{"n_layer": 26, "head_dim": 32, "positions": "rope", "attn_scale": 0.177, "bias": "all", "parallel_block": false, "lr_head": 0.00872, "grad_clip": 2.0, "batch_tokens": 65536, "seq_len": 1024}
Each number is 128 + 24 x the weight over its row's rms, rounded and kept within 0 to 255. Layers, rows and columns count from 0. The size above them is the row's rms in percent of the matrix's.

# layer 13 MLP up, 768x192, rms 0.148, rows 571-595, columns 128-191
size [ 98 103  92 105  95  96 101 101  99  84  90  98  97 103  88 108 103  98 101 102  98 103  99  95  97]
[[145 139 111 117 147 141 123 164  95 128 154 147 149 125 132 181  98 103 143 151 125 123 140 120 127 119 166 105 123  70 128 118 144 145 130 127 134  92 108 146 160 116 125  91  82 136 156 133 134 148 125  91 131 131 125 152 152 140 162 162 131 166 117 113]
 [121 116 170 115 134 160 131 111  93 101 165 159 136 109 118 142 117 170 168 155 115 137 147 128 170 134 114 165 131 104 108 162 103 105  97 144 138 137 130 107 143 108 120 141 120 107 140 109 155 150 126 139 158 116 124 140 126 107 170  96 134 162 142 131]
 [149  89 122 140  92 146 107 110 119 116  96 138  90 165 106 128 150 134 145 156 111 157 105 122 159 130 104 117  81 152 100 115 134 147  73  95 151  98 162 119 100 187 103 148 113 115  88 124 153 142 130 103 137  82 157 107 160 182 136 148 137 135 110 116]
 [110 152 142  88 136 123 180 120  93 138 107 135 152  67 150 126 148 176 125 148 141  88 151 101 104 101 153  87 129 112 100 143 165  86 173 129 178 104 124  95 153 121 123 137 149 146  94 134  81 106 118 142 180 141 101 129 136 137  75  89 114 138 132 125]
 [116 132 138 106 164 117 119 139 103 114 148  96  92 129 148 122 117  78 170  86 136  96 109 100 123 176 156 129 144 152 105 156  78 120 127 136 144 139 159 108 114 131 117 137  82 147 123 119 159 111 124 127 136 149 124 134 132 119 128 151 106 146  94 112]
 [114 161 127 106 171 139 133 129 107  65 134 118  89 172 146 124 144 158 121 130 125 115 148 147 107 124 133 163 146 141 115  95 140 136 140 145 170 152 127 135 162 120 142 111 129 108 120 162 151  96 127 119 113 135 139 126 128 121 160 142 172 197 159 148]
 [132 139 176 146 115 133 151  90 120 101 118 116 153 109 144 147 128  58 143 124 120 183 133 107 115 123 151 163 115 148 113 131 102 121 139 121 109 138 117 125 119 153 108 117 153 152 162 112 143 108 127 145 169 116 126  73 153 168 125  61 156 152 113 111]
 [125 131 130 106 114 169 123 149 103 146 116 121 125 145 167 151  82 121 149 125 109  93 154  76 128 113 155  70 164 113  85 157  97 157 149 153 113 156 135 109 155 126  88 141 153 104 149 163 132 108 121 152 155  89 153 127 132 147 116 155  79 119 104 109]
 [ 94 127  98 117 119 110 105 167 166 148 125 161 134 146 150 106  94  96 167  97 107 166 155 111 116 117  88  80  97 134 127 120 131 139 152 112  73 139 175 125 137 134 105  86 171 109 117 132 123 126 141 169 160 130 148 152 112 104 100 115 114 108 140  87]
 [125  87 119 170 135 152 117 147 131 167 164 128 106  94  98 119 157 134 113 128 120 119 126 111 135 170 149 180  99 123  66 137 120 120 141 106 152 123  70 136 126 117 142 100 139 126 139 112 127 106 119 170 135 125 161 136 109 125 144 104 133  99 142 171]
 [115  91 125 138 101 131 145 116 137 123 103 112 135 145 104 166  94 103 171 115  82 107  80 147  95 136 143  86 125 182 126  96 165 157 123 113 106 156 149 126 105 117 154 108 133 138 125 102 124 117 134 144 123 145 138 109 115 122 147 164 148 115 151 154]
 [107 164 105 148 100 184 111 132 126 114 141 131 114 139  83 105 143 130 120  75 138 130 130 103 149 108  95 136 145 131 154 145 121 162 130  90 138  86 142  85 152 131 166  91 143  82 139 150 140 126 141 126 162 107 139 116 160 127 119 124 140 117 142 102]
 [ 91 171 157  81 114 129 121 118 154 143 116 113 148  99 140 161 119 132 127 131 170 107 164 110 148 157 167 107 164 145 110 115 118  75 112 114 144 139 162 117 119 122 143 130 116 125 136  72 126 134 122 144 146 115 121 132 113 141 143 150 118 135 100 143]
 [101  75 148  93  97 128 151 109  92  93 112 138 113 135 148 121  86  90 135 124 130 171 126 110 115 131 101 166 130 117  84 121 132 125 142 109 114 129 108 146 165 144 144 143 130 162  99 128 161 134  79  97 158 103 127 127 135 134 116 113  93 147 121 121]
 [116  93 145 135 169 164 121 136  92 149 106 148 106 167 158 141 133 128 128 159 135 127 123 137 120 162  98 172 112 138 104 124 172 151 114 123 142 125 142 111 142 145 174 138 152 121 104 101 161 146 156 111 122 175  74 140 144 169 136 166 112 140 121 152]
 [153  89  49 117 153 105 118 155 134 138 103 127 124 124 116 101 136 141 153 106 141 137 111 124 181 127 142 161 142 106 120 173 105 132 207 110 178 149 102 126 146 146 110 101 110 114  93 137 157 118 145 121 127  89 110 121 104 157 152 112 124 144 135 171]
 [125 160 167 129 113 148 118 148 120 168 100 115 106 151 119  93 177  76 163 136 206 173 147 157 101 114 130 124 182 137 111 113 163 163 151 148 130 127 141 135 138  85  91 141 128 148 126 125 149 134  57 137 132 111 143 119 152 153 100 132 120 127 121  92]
 [ 89 143 119 162 115 109 154  98 121 118 123 137 123 129 167 144 112 107 114 106 129 159  98 118 117 145 136 115 137 110 125 114  85 146 133 134 175 136 131 111 106 160 153 120  90 117 128  90 124 141 140 148 176 127 134 122 114 121 144 158  53 126 109 150]
 [146 131 121 104 119 134 164 131 125 143  89 149 124 130 147 152 141 157 128 112 139 100 118 107 160 111 134 145 104 122 101 127 122 130 154 133 111 136 119 128 115 145  59 139  92 144 110 122 162 136 151  94 132  94 114 120 121 116 122  94 100 162 164 142]
 [134 145  77 128 168 141 114 105 108 108 155 175 106 121 173  98  67 165 134 153 121 162 115  74 100 177 101 140 161 120 148 109 139 129 163 129 141 107 141 105 128 124 106 142 139 125 112 140 111 156 110 146 138 160 116 159 105 108  63 134 129 102 101 121]
 [128 128 123 137  97 150 144 113 168 105 115 131 141 132 116 128 113 154 128 161 127 168 160 140 135 149 110 150 113 177 179 115 125 130 136 110  95 143 129 167 102 101 106 151 110 168 108 148 121 115 135 146 165 156 157 112 178 109 146 116  91 153 128 118]
 [120 126 119  91 131 160 124 125 140 137 181 107 154 134 133 152 127 120 124 137 153 144 140 123  99 130 159  99 133 127 126 166 165  90 171 125 133 141 145 149 111 111 112 115 118  69 117 105 160 160 153 147 134 135 164 127 120 115 143 120 116 115 110 137]
 [115 118 161 169  75 150 165  94 134 100 111 138  87  78 155 168 138  88  95 124 114  97 150 130 172 120 130 162 102 117  84 139 126 143 121 128 128 161 105 116  99 120 139  99 121  82 122 127 129 121 144 142 132 132 114 123 125 134 106 130 161 113 138 107]
 [102 132 120 114 117 154 105  95 158 198 139 147 116 151 148 125 159 165 134 108 143 114 140 197 159 152 116 139 144  88 148 155 172 135 126 122 101 152 142 106 172 165 148 141 146 101  83 107 129 149 126 146 113 106 116 154 110 140 135 124 111 110 158 108]
 [ 63 176 128 122 119 132 158 128  81 142 111 154  99 140 111 140 108 132 186 128 144 107 115 154 127 114 109 154 130  82 111 115 138 158 144 129 108 207 128 151 125  77  86 143 101 124 133 138 119 129 131 168 178 182 147 148 138 158 186 148 116 162 127  91]]
# layer 13 MLP down (transposed), 768x192, rms 0.104, rows 571-594, columns 128-191
size [ 85  97  91 105 105  96 104 107  99  75  88  95  95 100  84 113 107  93 104 103 100 100 106  95]
[[140 113 122 153 124 117 120  92 172 134 146 125 131 145 113 104 158 151 129 119 148 134  97 153 101 148 121 151 107 203 165 117 141  87 101 115 147 163 134  92 121 164 174 130 180 136 120 126 112 114 111 139 141 110  80 171  73 120  89  84 131 115  93 153]
 [ 97 120 118 129 172  85  96 110 116 124 137 113 148 139  84 175 109 132 128 110 138 142 101 127 147 112 151 146  79 117 135 100 123 158 147 119 190  81 137 124 116 119 121 107 133 137 111 121 115 144 142 110 118 124 150 164 147 130 119 132 145 131 107 149]
 [144 131 144 116 151 108 127 160 123 132 132 111 118 117 158 145 127 121 107 109 116  98 135 135 128 105 127 130 154  93 139 127 149 140 133  79 157 142 148 105  65 126 123 118 109 138 145 157 173  91 125 128 126 134 136 143 184 111 115 113 131 131 139 119]
 [200  96 113 137 134 117 122 153 119 131 148 103  92 191 141 154 143  72 139 124 155 101 111 145 126 110  92 118 148 137 130 155 145 103 140 158 114 166  99 123 119 124 107 135 149 184 179 206 151 126 131 144 134  99 141 125 106 125 124 114 137 128 150 138]
 [113 111 111 118  92 123  91 135 117 126 138 128  68  80 117 157 143 171 131 150 146 136 159  98 106 105 156 104 104  61 113 122 138 131 114  93 114 135 125 148 128 119 115 179 157 141 141 130 134 164 134 124 147  96 139 131 120 134 130 149 105 105 129 111]
 [163  99 132 167  92 132 102 127 124 174 149 140 139 121 135  85 118 151 141 112 158  90 168 135 135 106  79 146 107  91  95  87 118 137 119 142 100  81 136 118 148 159  87 124 181 144 122  94  96 133 151 121 106 157 133 109 121 153 141 126 112 141 117 157]
 [ 65 100 108 145 135 112 132 181  70 181 132 126 151 120  90 129 111 131 109 156 152 117 154 125 134 141 131 112 126 133 147  86 128  87  73 108 121 153 108 148 135 110 154 162 139 145 154 137 126 121 141 123 110 145 114 146  93 124 105 159 136 100 105 108]
 [138 116  89 157 139 128 109 129 110 127 150 132 127  96 151 138 169 132 110 134 142 156 145 102 124  83 125 145  92 124 159 118 146 149 123 118 116 122 106 123 103 145 154 149 147 128  76 100 148 148 132 158 174 148 108 104  72 129 165 103 138 151 113 109]
 [169 122 134 137 135 160 143 118 104 115 114 157 120 118 113 103 162 164 124 162 114 130 164 112 118 131 142 156 177 115 159 102 145 128 113 146 132 146 141 129 159  85 126 122  51 156 150  87 163 131  84 121 127 130  87 133 150 156 120 120 145 173 124 150]
 [136 150 152  95 122 134 117 100 160 105  90 140 157 124 140 153 103 153 164 165 157 139 109 123 141  86 129  81 133 116 159 144 172 135 137 168 111  95 159 103 117 139 127 110 143 151 120 157 121 132  92 100 160 112 137  85 147 135 119 127 139 166  93 119]
 [119 152 126  96 155 116 131 115 174 149 140  95 119 149 152 123  92 111 139 126 102 171 108 118 140 120 128 137 132 111 115 161 191 135 122 156 128 143  89 173 126 144 126 144 134 115  91 147 100 174 117 124 151 130 156 109 170 142 152  85 101 150 109 151]
 [176 133 114 155 117 146 148 138 131 117 135 140 124  75 136  82 110 122 122 131 133 166 134 132 100 165  73  91 100 133 184 113 113  45 110 165  84 147  83 131 158 157 100 110 130 178 101 113 134  94 117 136 163 116 135 144 117 118 153 138 119 153 115 142]
 [113 114 111 148 151 107 153 159 123 147 116 115 105 145 133  74 153 130 131 137  91 150  83 121 110 104  95 134 109 144 158 136 155 144 149 141 124 130 110 131 106 159  83 132 122 150 103 184 132  94 104  72 119 146  82 142 140 125 117 128 134 119 150 150]
 [131 103 122 117 154 141 118 125 128 135 125 117 141 113 104 139 109 153 116 153 102 104 129 137 145 149 144 135 102 105 130 156 130 117 158 120 163 103 116 102 136  96 138 116  94 142 145  97 144 136 131 139 155 125 147 139 112  84 137 112 158 111 129 143]
 [154  84 101  90 108  96 138 143  93 137 137 134 125 119 104 123 126 135 160 137 120 138 141 167 155 142 134 120 140 140 131 103 165 123 131 123 154 178 145 141  95 158 129 120 117 123 136 180 129 139 153 107 117 141  60 154 122 105 175 133 150 139 163 145]
 [117 163 128 101 106 152 155 132 124 139 139 126 108 135 140 149 112 137  88 134 108 126 169 193 151 123 121 136 119 129 139 127 146 153 120 104 131  80 122 150 160 134 137 124 139 135 178 167 128  86 134 128  70 161  91 178 134 117 116 121 147 118 131 122]
 [119 111 128 161 170 151 111 106 123  52  94 214 141 133 121 202 113 114  96 124  80 101 101 163 120 124 152 158 144  76 125 121 140 120 123 105 134 154 138 121 117 131 121 127  91 121  94 112 171 146 154 109 153 126 139 161 114 112 136 124 136 146 111 155]
 [164 131 136 103 146 158 162 164 116  98 100 144 112 145 103 131 154 119 138 138 102 141 132 127 159 110  91 132 103 153 162 139 165 170 135  76  86  71 187 153 118  82 116  84 194 100 134 134 152  94 144 137 115 159 139 113 121 120 123 101 152 141 186 134]
 [127  70 134 131 136 153  71 102  89 120 149 112 137  96 118 108 136  61 145 136  91 117 101 112  83 129 110 158 119 151 144 126 178 128 125 119 123 128 164 121  89 108 157 111  94 158 125 154 132 110 131 115 128 170 129 117 157 130 138 131 162 111 118 178]
 [159 109 128 113 118 123 140 120 148 163 119 137 141  84 122 132 173 103 182 116 119  64 151 168 107  86 133 142  88 104 115 148 131 176 115 134 111 106 116 150 132 127 150 157  77 181 137 142 142 103 112 127 131 133  93  84 130 129 135 107 120 211 133 125]
 [137 125 127 108 125 114 119 101  98 121 158 107 138 145 136 127 128 113 145 115 139 130 173  98 114 109 113 130 154 103  87 133 168 141 119 146 144 147 149  58 163 164 146 109 103  96 136 137 130 129 116  84 112 112 108 167 100 156 156 138 146 139 135 112]
 [164 106 142 164 162  88 118 154  84  99  87 130 115 114 118 154 131  96  94 113 117 117 127  73 161 109 116 188 116 145 112  82 143 155  65 134 162 116 142  95 117 157 126 139  99 142 107 163 112 119 116 157 118  76 111 115 129 169  88 126 105 134  89 125]
 [106 148 110 103 134 179 109 156 112 132 107 105  85 167 118 105 136 169 128  64 137 114 122 108 133  78 149 159 110 125 135 132 106 104 162 145 121 125  95 135 146 145 121 130 105 139 101 119 128 175 110 144 161 142 118 174 119 125 142 107 163 101 123  95]
 [122 100 149 130 114 113  87 152 128  95 124 125 169 133 149 157 129 127 107 117 101 143  98  59 123 123 119 129 132 115 130 104 174  81 120 143 113 119 119 104 113 129 137 112 141 148 130 110 125 142  99 134 150 154 134 131 113 150 123  99 161 101 103 119]]